python train.py --num_attention_heads=12 --head_dim=64 --vocab_size=32000 --attn_scale=0.125 --tie_word_embeddings=true --init_std_qkv=0.0206 --decay_shape="sqrt" --max_steps=5388
Each number is 500 + 50 x the weight over its row's rms, rounded and kept within 0 to 999. Layers, rows and columns count from 0. Numbers have three digits each. The size before them is the row's rms in percent of the matrix's.

# up: layer 6 MLP up, 3072x768, rms 0.0295, rows 2236-2335, columns 192-255
# down: layer 6 MLP down (transposed), 3072x768, rms 0.0295, rows 2236-2335, columns 192-255
up2236 097:447481527587545606475616484502563436605564404484434473534465545595544499504535568460518414463577523546457525515484595453449573542499496524455487582484493425567487477549505498462468517510576485
down2236 100:479472472453421562441482527490477540436498416447410478367533509547573518540487508481511543564470500554457430492510479473494484512489447469531466540503595500498466511574528544541538472499558531
up2237 107:500464554501368487498510443555556507479460471525468426492431608520418499468454464517472400582509421439476488576495445558509539503528463540523494485437508483507527511404526447418538578463578501
down2237 108:514475643542414535505463470518535521543603547479475509476545463528525473565582497479539459585459445574609468517462496512493425486559528479484436551524494425549538498504406424514572507504552505
up2238 098:465448515506477467471552486513474642427514548470454569426490416523511522488481485512490521466506499517490441491520433414443589445502513517509354521530530532488439480486512627440503531554540480
down2238 096:533605492566488543466514397470416499510467566574501413517533533578541521481478514538468448486466420365475511568452406553503564487522493432457507421445463484558492548515531472464440454397526498
up2239 103:557540448533474506484489460466481523482529473522528528531499510499442560406398553493486458490415390487559477538415503465489560483482531493465464445472520567562489565572523523484523499424593487
down2239 101:485398499369488518521408467464571514498509540522461446506458493423555512527470561480504552452525542547563449528408534498519458437487484539452527445493510470579590562440527485454521500446463491
up2240 099:432521510469426482495512470521566519440536470443585379534510542464452469404500374543401476463503479527500443454590523490445444445512474496539490470578494538482552495456477581501555519595481522
down2240 098:577552504461447453533553485476478537463479485458433479500525437488507601612560425511532403557593457558469489488516463578495528463503525488536532589568516511485540464536543583443492444479462521
up2241 102:567492407474455444512524612504437425551482555512534557493549492472562475565561485483498503493512501468470454523498467492543571525485458442475459555436572533500467468595558488473519471529539466
down2241 102:502504461534436531493508476441441424530446463442449545557514461493598552500560481409479536461452525433537473544512382574502468421524505501446440480444473466522557546490475445541487516506452543
up2242 097:480537495538397481484490533473431526518616484541551521502504539513544474499508614535515426489471501539418443434547554500533502467508560604541505556460447500548460443490595505481514506554463474
down2242 101:531386497462511595487464485466550479575524539485481597378545468482564617504465447565494528400459540550530484525434534560503500533367456445553501608553458501487483456486509415501521388478524486
up2243 098:468587479620528521502538455557588499528498502505456433575505439446391457529567500509525402495458499532500439524470527491575543465438457477482449500528402450411579409498524484454505517507420490
down2243 099:474483473465474595418622502460549546482528498607532494533450504498520458506629538489437511498553416478434456497535443473451524472472484492482530598511468575525462479447466548463511487496523506
up2244 095:445520450506530480484425529460465521512527427472572495544479536499428463453469484595579428510417436514509472456456471433393534529468543562537455487476490482472543430562457561386529499434497480
down2244 103:500532475521498530472438477514511509436475560472536470493517466507513478425505490455556458516468454607546423485475407553499574549455503543574553443441457513495524543468499511528527521477478506
up2245 097:470496517538458515480500514462448487527455470499484510523542457490484531486371475544473481504634590549569554617539598458582452505464534435441475468543482581546546476514503461477484530416541508
down2245 096:523531538451486488500557462479549474494510531456549529513536491525552495426490476505473383496516446507488435474535484555486486499521456463569553501511533529435531424468544513550553502536449559
up2246 106:508566576542462444501439567487460510517536496549553572569443434493606540534510530580485483437469603485581427414507566543520493547564477532449454514404537444477517535499472585550475497456474529
down2246 107:443388441550573513482459451503528527529492427633436531562569580507425560497454563602485518552468564552520439484548439523482486480439584479562449460528557531457446399516498434529470494474482565
up2247 098:444475558518579539568490537494550483537581462525473472436574458564424472463497545595476504515504536568569498495568516436526519386473481518511505457476430435464519468523511483531569550479511495
down2247 100:392450453453501475509532442497543586475466553540466535405506498523503494410566444441554577464493513412411494469501403541578407435484517413461458376506509464441441594485452503475476547416546512
up2248 099:548539472515497543479505505558591531533490511589589540552572502482437466401587537447435515517571459560530501460562580407491543528460610457480446568495507533545452523413466467452518481442539598
down2248 103:470363518653509511471535392504555581536533491523561460512548530431425489500574492435424545604455488547453539472430439543428422460391513434463523467576575497515426367503483531579519499441596566
up2249 097:437487434501478474426406447491491527457493509527539411503465564493461543496505445410529451561494476464496465514499446511600451653479520548513492454517519462476476496581487481462472497449477553
down2249 096:474521511507465535501507440487537467509568624426460489492470545570457495512451487499512440491572534462534472528524590526502568511569482506494465614502520574548452506586426450538450510437451474
up2250 095:491527497545502479452457405508505522580388485530490418646507533480565455459543419491439534558467548516586600454474517513555503482524523500454516447538495561541549475496490530503565568535487536
down2250 094:518576492519401546498502534585515454365531469452496434531515527549545571485507550554535424560403432508456509438531599479517478434465552467520416509457456511488564414575441503507462469479459538
up2251 098:512550442487491459476553442495523501454607520523517613497521513436530549448497484446477432523414533491483569421526558524508543524524478479483594516523519543612525503476389515515487497429559544
down2251 104:509517458506536470566521419544474489584495569536429519401619561519476527455472394493515565569487459481494428534488551595444495517527473443480494479430565453469475393515583590449455453468538623
up2252 101:525485476543546457421455562566524442608478574462512546543538507495569528525431509476521440508591467495558456536493520489403453535520493491520471440573520478450484586425533410477504517593475468
down2252 102:452447527430521515536484504529480583515479481517368481542502438467494501483564428532571529500382543409412544466561499606559560471540517511468491560479443560509399447463503540423441549547469579
up2253 100:484560472468476466596396461521467551498415565448564635509523522487475452504502512512458589543486465447492483486480434413444476526399481508461500521480395439545590489444470434428443553427495560
down2253 099:445570487481525447501465449570439496496557463484466554578492457502476548554486531495551421531521484431508445479486477524526546463425510557565546501476449578489500555566512497501474522530459492
up2254 097:501451495603531492506534502417527493506505541509498481557471576429469475554554446509534484533488427527626547541477442505403585438433484495524474579438433442478375582491549549535468505486520462
down2254 100:473487485557485488503537452546487540571527502391556540468501465499567494579439491514480519625538509488548433455512409535474498507398525530575534435527532512535473415421488618559490581545447533
up2255 100:576580552488457491483475580508572565498495527453466525499496543530618428513447563422475484521551451463453443491544542477521500515501448605457476557551524451438473462541446596556390576488383474
down2255 097:552467458545449510517484545497495513510459477532501412459492621484535446533560393566450553461413461437486433432579488462435502585534527538496506500418447420504628488503468380629490532466599449
up2256 102:518632507445499536554435552530474511438402462454567501530513431471527497449519616447512568470536440491591390543526575528408399442505454466489456517447486473482520550453534548474531488548562475
down2256 105:470424467548513532536479494544466454402554634495448513500451499555431587429395556367410430577487553488493494480476558514449435585488565486559472484524547446541460527458444476476456466493444473
up2257 102:490521522479513537485560572514491513520500475513501516454553464442456467580461573422485592446578481573447484474560547617480484451534444603548478499540505504424510521538570475552526503458581521
down2257 102:397503555521473468577491513484496471532599457491464480612506539503531570446491484535516472466534558503574559538547430586496481591513530525495484528481542460540497514496515471521548446558515461
up2258 095:609520454472500519545491486436460485471571474567477460486440517548521542469487528498556559436476507548523482499458532523488528474511515431475497477471441433548538522519506420482479482577495435
down2258 096:456549489504631412416541472429524477519569431415516511491552452549455510494457451445428495473516422481444464565511522543547469457522535578525473501490560532505549485496497546534466507514566503
up2259 102:557591512504550520495596470615494463463511609457467534560534547445471466435474521561538442512535460532531489556449479532467590476492443449496469407488499522467517559428576550477494533529523471
down2259 104:456471421514417561486584489607424469454492525401475506483510498451421476413530502460472537542542434541489463535446475586561425503494450366455442476517449531539491504529395496472483534471518554
up2260 098:555480553461420571476484443549474562519556486431531469589441450432501539500517416496455508534508499494529560523463440476442598473457453526520463471502547449536510521581546563382579485517537439
down2260 095:540534542507563543409547656537620511550501590518488493460587538558365385539496569484485428356460528459431566432553377579537509569433532522458473546446540444510576533528437526533514521549475447
up2261 098:437429459513508497430396439468523479520466545551488486446373428562474444488440549556499543456499501501469564576548516520511535485548390515546483544491553457552454434557513464478495431426474547
down2261 091:526478461391435538485490584538513487459542447508516503488463435481582522566462460432521500465475475501558445449522517432572473477499578487600609562400550587560554550513561498555545464462570557
up2262 099:468530450471573436523513508502513488495513487552530449473447513416495474531497570506558501495408473586473507560495468562474474562498469504469454441450516531549484518554507502583431582527496514
down2262 098:524489557479457498453473548400488569550485450547493453483539423391516582489448485426559596563515555461536492473491516442415528450435480466541495479524509539417514487521493483507566467442511526
up2263 104:620416505565505508382500474434476521470555472529555483432480442545569567480467495530442504484551515455473508493530513513530600512482510471512451480457471518484485509494601502424449492586513531
down2263 101:499464547477468519465403507571522427495475504526454474413389474483504510490562541456349556518480507424486440574500457536550467445471533531499559538541503429507523530484482412526479543487564556
up2264 097:552513463449503524481526424561509513479494503518447496503398576528445499443423512514561540448457596492461449493504414373510552564660481451436565466539485453487526435491459431478397513478464534
down2264 099:416439560428445475469465413534510499545522417561585503463378462555461441450537578559512444506560585383516539428442474499580451474485520502440511553489409380509425577509502501620485443582456428
up2265 109:484457477498480546523515456511517408520509546584505516590582427548523605531497508554595418519479581485423395498517499424569507533467490516428508547500479442491510492490491534499672438507484444
down2265 104:525376475548429544482497536461476618484499478493474514523396456412459506526502478457550496528519493459514445497554561462537507561598428502502548468473504497553467481463562521465531410495497441
up2266 108:461519436476563464563411497506505493531475570522541485604449482513440556462524549481504503481530567501532600567595454456609481411460579500454523478505503442450505535568467487441524564526534582
down2266 104:497664502593457428532478548383570447523546609461513520472598469548495513493514486523540484491518539479475537423522470521382482522540455495462547561515546511452497443452474456487417533476523571
up2267 099:443478496480448486551508503407473498492445468440467582520569400467491505594570537567494503442462507485466524456428519488442550520500438527598575545543537459528419561502438517462489523470471458
down2267 103:465615544455522440427529505459470536501433447478585485488544508558474504580532520416574486514444397599534434555474458494549567519516522399540455510471521471581562412407594559533531456472516554
up2268 101:523439485483477526494482557503426494502484495490537494458566578557564493521428502461418468490486549419518517531521592462556419547551495569473459496474489583510405403428519502459514470494469529
down2268 096:456530562474531517539605549485490501586469459526514555411449523503579575529454436520455473531414513453554506458601525453572523516508469505498531471534586593486525545455410516537410494500509485
up2269 100:518493503573489453542458587425470494534532529519520429453510418502465508482550470551459471527462485542470444499450477463458474480509500513503457505470492465519534530524484423551573499587503521
down2269 098:490496415425578540450531487524502503489427523470532511437482495496490428573483542524550444451421450442501489471515520503527546536448482550525561476525508528494456500452479490402515444507542435
up2270 095:455537605519544433571497474476479437541435491520533506472408459381489420467444463602541497479551437535462544551523410449525416476528512546546409523421647488455527510527549545423388388565462454
down2270 099:471491451438470406534444505519533365581406499466505450406466584531439526520535557508535444530472568553482595558417494492540533500378562511485558522474503409459478540444460482526487505518515507
up2271 106:426535378437435461494572599521526554507534577575498549465540447458509477491549465553539455573552550518528469512562430493482538503517516536494425549538552494469551476527561528484532617556469507
down2271 105:411481414469536520536595482563441515516571565392530444597372542572498523444472540580456427488523502426558506576490509495513524475453499531572509493489434541458483579579611535482472435540423592
up2272 102:442499457527440441504448484480594490403541568407427402548494579453539434533533394463452475397515510381545481526523409628502502561501481463404543535608487507516554537479502517439493528548446469
down2272 101:483604366570468481534545551523486556411514436522527464544483477452481454488456518465519510426532462447533544462525439488530549483488538515499465521512562501531455545450586447560490477523553508
up2273 097:458483475489507599442516506508418447475520452563470605524546468485469558454528552375501444509575506485494592416508525513457458484479534571472558540611563494494448530547463578519561461483426586
down2273 097:534502531546519486596504489515587464517534450452485458481350428475535491432536561537468496578468509398524493578557544400541543447528503511433491547425486476434470488462376490624531506487526418
up2274 107:507428566477519512492545606521559452587540484461480571504506579456440512525521477505476455503606563492403478515423449555566498496529502468444482478567539460489492568577494485518439496397471592
down2274 102:436502577495545465519477496492471491488485588450423451487436562548531454596417488550467674547551508503453400452605501580432455469410478522547529581553489491455573570460511506562483434530479465
up2275 099:573494500488462538411498511424432470452422444519362501516454465521478493499493504491527428578526460520563497490511563484476498548430379463547523447465622471357454477481467455460433542465438407
down2275 103:424532543474559536598494606502510520482470544484425417460459504539544502523529504455458451477557432548540449533480526445611488477472389447434447499454438421514449548512517576510452436552398470
up2276 102:546444472430559537461474555561397387481474571468594579535550555533575528419468449619594495478525502472551399534535604523482565474519487531460505533486564480632565445531460480509455560360407557
down2276 099:538436517489523554357476474617484525546457497507584475431538462407492469520459568544533572440446534608458523527536481541495437430514541544395484518554440559568479423434368473619461585542398547
up2277 100:518568538493468543584526443581537506444515473440446492483487454431399448517516502481456458548519468505500377464414522483531447499498530550477483551529527489486510385594489555454542484501472483
down2277 107:461553507497463474463485453506520474449581457478538409475513406453400516515490404584525492530576425588501462571491503474477507444493515437443536554528465497491484470502561473486517446396526595
up2278 101:536607474532515496500406534486548521472423552504401454509538405524453546437445516455521557406443585467495540536497435549411482555525462499499481500513386545529519537497517406522506493566481389
down2278 111:580485486543459580495503432513388507489542545541489483615570483473530469460484529611514446472437428548495521469549548548523524563478421516523538525452446510504528441486504424544543544506582496
up2279 102:503584478551475569506589431573407437474518439513407562503459437528516544545523571611303494509527519422513523521507480470513559474518576469468488513570524479545525560531509496497524470394558470
down2279 099:492526414563478390536525546563585481527572499570476482468471504540526502477550468463466487534427446501446506570424499469596523451417541480618499620446475461532482507504419474423539526532439489
up2280 099:494550533520501484503529479557522552577596502443486439478505447549460519535493626530534529530537492469651574608502450526541517482503463459508483536429440550520497523390501416490514466510482477
down2280 099:605518502490538374422509509407513434556483429417458541511537492456525453478542482542512421600501486429511556499494494459512575479472546503510450450522574542503533478440526409525488552491480500
up2281 102:520552475557511440537512502522445548611535504440566575529543544432453471514484491549577519533584526579444575429486478419506530543470464477538487515511493506523455423527474392458556388502535506
down2281 099:572529498420479464340577555439453560354496504474478509551473489516479509488460492506498512438396488570551447510533451492581587437604580571577553531454502482471455498455550538574488385539504533
up2282 099:493384522565484479520450500568553508488538453538529483470562498486524451438469522521541455575487519492523502451396487450467444394386476429529539526559576425536527520531492478547512545464535539
down2282 096:483462531564486487507504602545507462458646577372473539567397557506416509487466503506514432407512439461579486421416449443560423534426499472574418468497467499527498470529507522386497481483465515
up2283 094:467478504497530471479390464498458428523490479517436598449480452474514463566486558543419505489482438546496485555527569500526536382429536385524478458547404494515596581516493452500549541519520540
down2283 098:491585496552487508466545501464568550481435514446441467556570501557542570462407446405510517578503521518486478516481479473473511492624477522547519405408527493530540522530493515547446519470548381
up2284 099:418482480499543481439577483526441518469431403485447520441495592436526482578509521589490503445554560495467512520541540525597529491486501525570406507537552502531426509496431492433554567579417592
down2284 093:463505543445455452558495624557586462539495502556555507392445471529463600505484490501513540489456463494494568532587537529583516414465539496488531534417386542548493410533433537466529510376497497
up2285 102:498495481573452459606359553511491531523471518488543509562454537410562489586489543444535388508505579553512450586521502567529545456446443523552540452480483490458540524516431478496540485487489539
down2285 096:455562477489486550459514481492559496457456458494508429462568484498574412479425482533452568563509506488566489497420482554593384555485551433453478575494542485555446480467516500506554418559469454
up2286 096:533449513450477499473460577578530522522422527510401496548450527467450498535454471521451507489572493500482509566485472607490411468577493553431507530442497494463493472485508552425469570508536546
down2286 103:506467485592457533488451447545530496457483522472546566462482622483531511579509619504473507524456410535608497407492562515486562578438467441450498487528440533534473561546529473512449575539515519
up2287 098:610496607494561484520520558560516576431485557546517427449508608422514393505516464544586504497565528444454512430528470406567498606520612422561554403538507438459469503569471507477450604442490492
down2287 102:526418513464467430548534507487454494473532472412523382390525588541519438519534619540540498533386480503434440501491470540416440521516559503518500461541448543506486487490505501431458467524457434
up2288 096:464458469541361462472505495487483435463492522490536514488500454489471477494572516605588506550527529403471460503480540431553491500514559474494427521544499438553546464466382480474555513452603507
down2288 101:466544509473341562523490518514544541408481525520467459479495442547555507450466393524458531551445494551521548627420495535499536471493585494447466522527543520507520516542487524480526511530453569
up2289 102:582565449547445533457474504483427501495514513508530483469493471558457477399479541436479533497536486462563513523453509557509554556438496527520467521425571576495446463550455475537468481419516594
down2289 102:457533530441480492501545468507462493653410519531562478434453407522509565578461518473440482442515452570542545514465407457455519493492420487467521399500499515526416563491501635533475565467490542
up2290 098:436505500494466454448485458583580537447515534530376483579449441545465525619497559433507551505495522443500379476477457593450412516530525416491447442519490419579460508564527502467440493504507491
down2290 096:535431452485570580532425450533516479380434582470498468484527498522512487433509478638454507468602478585530403502443409471490510552523489496439578544498482468516533507460397540454487507499469506
up2291 105:556449567515554527479597497546503501501590523632533509494635525480524578478484501495424622489489495481577516525506577493557514462485595473555514540587534505554478446517537518430461549466437573
down2291 101:562568545495597483537504435456553482557438536474534576455424408532502446495397534503469485446500504552550517488469502575438475491514543563535472462410409519575494495491516541441558584507531501
up2292 103:517444495447517524564443592458452469562451477480483426524536531509450450485436537492433557464566524510560589484551568467507488415585524460484498430491481386502514446551495582424510473529560516
down2292 103:482483490526538568534465489536480437527565504486525550514565534504574603477490475470447494484506514505498535564473532540514443424441563478570552542517478527436570544540548537489444401544445586
up2293 099:479507483486548495485529561459494443465500556529519538552547453532468501523491530481574571468485457503510436528470550443481527541493581524551467465438422380433457491469488433414420479554410537
down2293 110:490586573473485464481562526516551496601505566547503605488543530485474490496490499593477463520554447501431542568438499455511538393422433537401529433457543567518498470501524459516510425437517412
up2294 098:535519472549432526510495568410570448510574511582499489520507506497477512518426484529479445549467501515513495525429518508495506561593546517525524423568534576472547445505518485507510544467583477
down2294 097:479554497576555482434557491527520421438471491520413535527435522490492539463484479540474563520459558499452467397528537550556460566445536509560564487479529448516537482508449559542442462512443493
up2295 099:612543492465442567479489495417476462505453537549570450487463454561399483521487467468486480563448535611433523552421607571467503510516496472529444518538470516483584521540524517463525462409539533
down2295 099:514476471516525482515515473567536585539586603460440500599454504471649549510488532487475552408485518498525474464505465480479519444590480477526519431471457559600503524486498554552534614517531561
up2296 094:509528489494552473444503460572483537527461503495575535458472521493494429464462443581501570536610485497484456515479447529472529481516596480441555451580592496464545505546564518483595620501531456
down2296 095:420537441504480436655515511545504555514465416555470445455499486482610459485474573512529494503461528541469478541541554562371513534494572524419438532528457500448518582442472430542492518424402484
up2297 104:609612472577484561539452527519455488416509528467495525466476523535445493502534473497509545545503479538515537565505518517573459508572448460566470507504479514441471482535541470473419505514562504
down2297 100:463465498495483450529518567598543546422511421572568400505507481528480485498471511549581572624548516499451560511535437456465521399546509491483484560480534661538490458621495436513494506551411456
up2298 099:489488557458526433492470388374540501520488538514486470520375513463551541464451481485527602444450460396516487471529486582420435510512488545494445414576545541498496508483452500547570514441483444
down2298 098:522522496522498524475481449500424409480474475457461495492532397484503562497540559434493488555492484452576576549500535500428554544430458459515496557464530535485547509486464504543570456515537513
up2299 097:569544509557424482442459491494431535510361512450492536566417501541484522434533482560476424594404547513527556419554530619562550451428531514473435378520529525460561412440488566595479585461513484
down2299 094:534457597418525446472477499431477488530546520499612529581516455521468459471504523496512435418504493485444436514464513525537497545576451415528514562529538495470481550604487428466515528508510404
up2300 093:614439475459374503505565565386462488418502569506526486487488444582593532551532503493620537489555488562426450496468467473461537502457471442556505452470466457502509470475549494494562512501456397
down2300 096:396596565436507494552430595524457508495463458518504545507465584583472440480548443517491503510474414500456427397544579460495566494519526576520448502498537482506542471463472518478505551495484416
up2301 093:553452552543483563562568452511553467469493470459542443548438494538573489444549515557515477425562578534493546476580431452459343576509595493542492560564551553559563559507564422450457494525522526
down2301 100:492491519544430502505483522596468404520465487504542411494503446526511541467455428488494547560550426538506498437541545511425508514462519545553478480499460456609543533561522439604564498524512437
up2302 098:431450479510531531539493457542474428514580461586464463457479565486512481437507402549441544504462444465573437497524472523529503441476537461544470517540421493561475496467542544502477530389493531
down2302 092:447520456498525476412467474491495520534529446512507432580517550558560508467391570504530532505458486492452474507476506442460497557503518447400491566476529488402469481519516460507495517431511395
up2303 099:546482488578502500509528504521483383571485501420604490577490498426469465516410453493545438556472549449438487483371408494478518576515443464540505444532443478474473505482473513532442512468599519
down2303 097:494501456437595437460423493631555452434458510507487474464444471582488561473504497450442504480505495512457430412453504482497506440472512531478573437535565466472516512455438526445609435392477493
up2304 100:579479495546512593545550415655454481410573392521491331504461557459469540529462561526596611512595549500453448494440468501535521409542378502530518479512482611425595553485428512559490533550516585
down2304 102:503620522418479457455467448520447513501504515602442499485463423549547425580484505397487561515522532424571518472481627527514564477512502568544522507525401479567473504397528529572612418539485534
up2305 093:571417479383531521508582498514489412516501515521432587564411545438449559395535484510489532482511592542497506536454518501463498525477551551539504523582494492538524456529448469515475461526527466
down2305 095:502535469520580503652663446490481595407456486478476520574561509456533478519466511569499458600519538495579530576467429489466525516459457465468542494506504516522521544493531441562504536540503537
up2306 097:464463500420534503426483511517519526460551514550572499551429547585472488454336446417461469536463490521458501557476471562442524455505512452541591477524469542462506539509485513572530550477486519
down2306 096:554487626577428577482517596447529503577542467454522466503480477506436495447478541459563542446497481417528528512453493535383412502573519607490483475571460456522447626447472498443445492489488494
up2307 099:488511519497468480597503411483403477499539473575474571472457434390565470448446493455498453469483496555433518560533645512384507502456488526457454464472574494453431504483504533501487527538556524
down2307 095:465465525501463489501527494479555523533632523486506480460453632473562581535578499530503539528454537476514477457429489402477337508437527526560548520597542469447462477515409468464442560555570444
up2308 096:516518458534478450483520510608499459428456504512493511515473449506475544464450544402471486467556482449537473520453533518499435441522564575507492580503636434507458544537467542488485587441448559
down2308 101:523509496575509508492548479456451480448452535468445449553503508451479524601456482563532530613550580504442541545517464497531501530503383456524581500483456473520526499526518480466602546532501411
up2309 110:434499572490490547471554439449453480430575505528518628523567554496546445518514482487540444545517492474545516547526522441552524440518533493480544475395525539567547493525591606552532528473433414
down2309 102:448525539560518494431521560547453517414470536402457532517536397528570493493431411537560508547443497513473477395539516467486563459483546425569411514570463536509414503505449482494549560477462405
up2310 095:449548480443516446520512481443424448517432501589486425493552542410560567485497538503473540404396420529547467443549513443568460539536468471521504591500560502610442450585567509390477552476525497
down2310 106:440497522501473471435561461504495472574563417529515459508506488428582489525524574442591557485473443509536532570462495538527520515500466447533496498461446610541495401526554538490484620528502543
up2311 099:472512455505439492424493415475441610506508406510468505512540507551548519426511464502455466535517566442465454445509565448497499544453474534523448517447386616563477489536553563483518451541534471
down2311 096:476510509577516506546489518544573447461503469462506614479480443507462407533497550512491408406458622444495480494552436523489459449524503472506543502532459477489535537463458463428510475430574460
up2312 109:476493439330579512468513506538491547496432563478501540506554466400460487527525447425562474547435475504508482534543469522422465554478529582457482484490521452476536508460538553479505608527570426
down2312 096:466531513473571568490517545449518470568542569450501476439496476540545425466428534446561460532580560483516447485465574497526464431486507523525441470539448520565558530585427411464591451521543449
up2313 098:481606549467490549435451440527450487532457474547474522507394489540456569541471514452484503553535538540488581477535536574529441512465490535557509400529493539515541624430453430512559539551555496
down2313 103:563525501463565425556536453423547470516530478537463415480551596639494490428566531474436505511452488462569553587529448526414462459535425513506548462530484568496522599408502405461491542434511536
up2314 104:605517541460482429490473519510506511559538434561449510427503476499483510462475497418473528467448483592448538499517539493451399434444419504485472440464510504495479434532527509439511536465468564
down2314 098:522499424518547524560501516406605473438461519392576502415501477444492485401544565484478407583472496453493516528435543482524513441448535498394517492529570447509497515519476428487484397490448438
up2315 091:493454391402466534519581569509491580465469587539528520482522468485567496491454607498458516570516451554487510550494408483494558461557564459546421485438511456443484543568591498553611491536503501
down2315 095:477548504540619467475456487566569456563457432525604582487432568506398452621639429496477518500538496498529477441452504505526510452535444477578511447477504488416489490449485456448441495563415555
up2316 098:578426407513562588592505436507431435427498443527523484377491575532468511478531489486576489470522495485494428516492562468613485534456489365508487529495589524583587509436489406502524484495449485
down2316 100:474591424512397573457451547536485467547608501497564508428505495409496566507529503435420578568601530474522550476491450500452573550531499584527581493449542516507478443374507509535494534518549533
up2317 098:510365629554455528586449461587547586562472503455399460503460496563490465431452456372497556498485495410591506524454497516486561495493498482526457478538482515482534463533537534514493503525477553
down2317 088:420516507441566457490495478475411519483403566578413480466537496472572548445431620543544426503458510506432487540561526554435544559432500462438521514477515549534433535518575455514539445479552512
up2318 105:584561549475605470483474473433464505525535465512444550509434556489494488574376553521517441507545536456545502497490515499506582462520458430514507511521507566444473452561480534481501410478430546
down2318 116:441498535527442585495450481498569511606558419471565501518401471477506515475485402453537470595453485465538533515514493529478522592582572556429488434470489547467505441408439511452446418479534551
up2319 099:563470518541432539542489509617499525445483558421538502551584439515516561485438487480494607429467514421507536527536412488453497407470609552448473459495476489469461412522518542479559526540399533
down2319 097:530523523572428483506508519498505490532445462503497511526454395459588450454600584504538368514539453479501463487515524508544389578471568416455585520540513464494543552538525461432516577572542515
up2320 098:541513468466512624461576449483506568474550579541409484485417573554475498575457478471506503435472558541361562507491471504605376501439528496576496505485520410470540463546546533433471518491464604
down2320 096:562441471528512508423408476512447433393521481437508417505437479527516517526427465483516583482563467472438435486530526437483468536465540433541538519503487421489543488467433582470414441503570461
up2321 093:447525464484487532505564461567473479570486515470483461472420593456561475586492488564576508547538473490459612392440505411541498522448532477579489427487490549525556586420416451452548543512427542
down2321 094:488574444407492519479489488477519457549460440576534548592416476469494477558496554495495454393539528557457579491544498495481490431508516604533486485493510532494524536470419516452500423494430469
up2322 103:502499425393568488455524499486506476418486538517527483508509506550463536408553557476507531466520573396483483494492471565508525542542433588423510586407529447557527666478487478509481570433551475
down2322 103:450467423442557497583413492484427531429493468416542507506444477479524463454522478466419541464506529500558456580532525531463512535603508499457535477461452456516473511389528498473456460477590532
up2323 097:467506468510514441547463514484445486529516449459493535453502462542584442545398618498473504492534559453487461409547445468497443525553486531472541573501561410373449395544509494467499390485513508
down2323 097:522484422486567447523455500417566539523633508453451458500491497556586480425501491427493499464421615572466519622584479502546463465516477571366534443528427479523542493519505475554511444556534486
up2324 107:502441396516427490442612434527504588498469537565478504628488540522584476424567407429501548555399516413515482517485529444485466492488483513478546559515500635451509515549459405393612429495548486
down2324 105:486533475505516502480402461480412576520493575378513488566551490447463530502440507535452538522470490520536456482497585499505565551487511474511503504571475589472603513516452528520436527437566532
up2325 096:678554528557494523554483564451482472400514381553582451479518619516427453449409480488570439396511495530571470489512443610446465543488508464513481500514597506472443427502496496504520512420471497
down2325 097:478422480465433490430489505469559561593501521524564451528491386528557502490396561522487463498488470498529463429452516458410500589466461443530578376503552456483544487475582468453406415387405487
up2326 106:395520519492560521525566426473500518615455545567465577540478478521542498509463514503426571517597520402497494498501559441385460457479502502571392509432485580528562458455585556524459475454621567
down2326 098:550435464496489525432469484523415568453476514565482508502533446509533567560449503420479477530547498499488561351472425477496488518528526483451510517480481517535553634577584436462549428493316639
up2327 098:510386473510520484450476475578459478527487419502494508441493465531464547463414532584582459527508532469605430542469518468501426436426484509532491568552530460557486585517527568500488488456551548
down2327 100:547496521556435463503495425535534449480449531436494472443504546476530550599456518544433539515521470431511588511478485570525490533497439438541561504497441508504561482494585420508466572556511521
up2328 095:501537461444561516512422455520544467558504519441513539495528500490447519478592437505456452587464476416457536496427523516437489556507508528473623485514485354587530500483520497479568550457471503
down2328 105:575469500487527525455503448420445449472480499452511584491561565538472489533498541461442584365501452534457466517464439586482547558452483499505592541544474507481374504535571477410487437508501545
up2329 097:448502496487457651480532551470478492480548539456531503390432575578447532465499485484490534506483536503457514529437481482550454429426482541457458503464432380457507435458589529435500505424530455
down2329 095:524486509528479496462406520549629424549534513611520549563543517534434550500458510446509562434525425564508529401517428451475561594621485476552432501491525458549551552464470456456527516385549481
up2330 098:520453516455601481442483558417507493485593415481567568558432452548466552483529497544557473491493401469483515545387466486493520481578524550551506467490540539503445520461552497505457467407538499
down2330 100:592559540459492623521533469550475593582490496543471509467503457486438543503463456506525458481500580563603498394525601510489458590536507516487574552521509475523551475569467516569481545427588528
up2331 100:465488535434548611524419524570515494472509510565507481448491549547429467487552505526529488480545474464453571440470426473530523520587437468524462463509626564427553487496469616555527517443549491
down2331 097:400495546508445383498488564459452523540498494588504523569496491490520531443493518543352432480512569572424489553487453437503475415518491491542447548472582581411429436497510539530550491542474588
up2332 099:441418508559493588581579479502435564463440404577476600505449443508448532540522442547463402441467466565399494474564573534484451446450491547453454463487512487439407392520572491545514482558488518
down2332 100:437556419455448491456469402504491457521448489440460439451526524491485472523503509401460505579529488468544564506429596379492526514482540453532563534616389418522515365478466509462389538555603462
up2333 098:479465574500515478526544557503567547527538512494562510480538446554460463500444577512492542560615505538529570421478473556487433482428527508459534462479495454424526524567512517547464496470472461
down2333 101:465519454465406596502462483512504493458491449490450517467555525562487496438438386479591444455428501511535519486505575453465525502383489532515559449470498470574437507522396421417514572494463498
up2334 101:533586436396626480555539580501500520445475464465469497594526481472418391543532535515438396547568457377601560444507492462532453527540481550509453522512471485471465505427489501493478459534589482
down2334 096:442477427551484475501515487502444433491473437541533431469539425517495541465540590522484414538441479473548605494466504516528567551471474474549496504553509569463424534426514443444441554486440542
up2335 095:445528518519506591458532546512545475515577487413454578349558524480545496589511592433440509569589424532499504493590468542488448479589453502513424456510477538370490421468539557514585527521539462
down2335 095:601497553614468581515537452560544550495558555528534407499529456480432501514511465475553603536446535546505584553531596455555490502565434524505560470393483566475520593526527538444450445565590513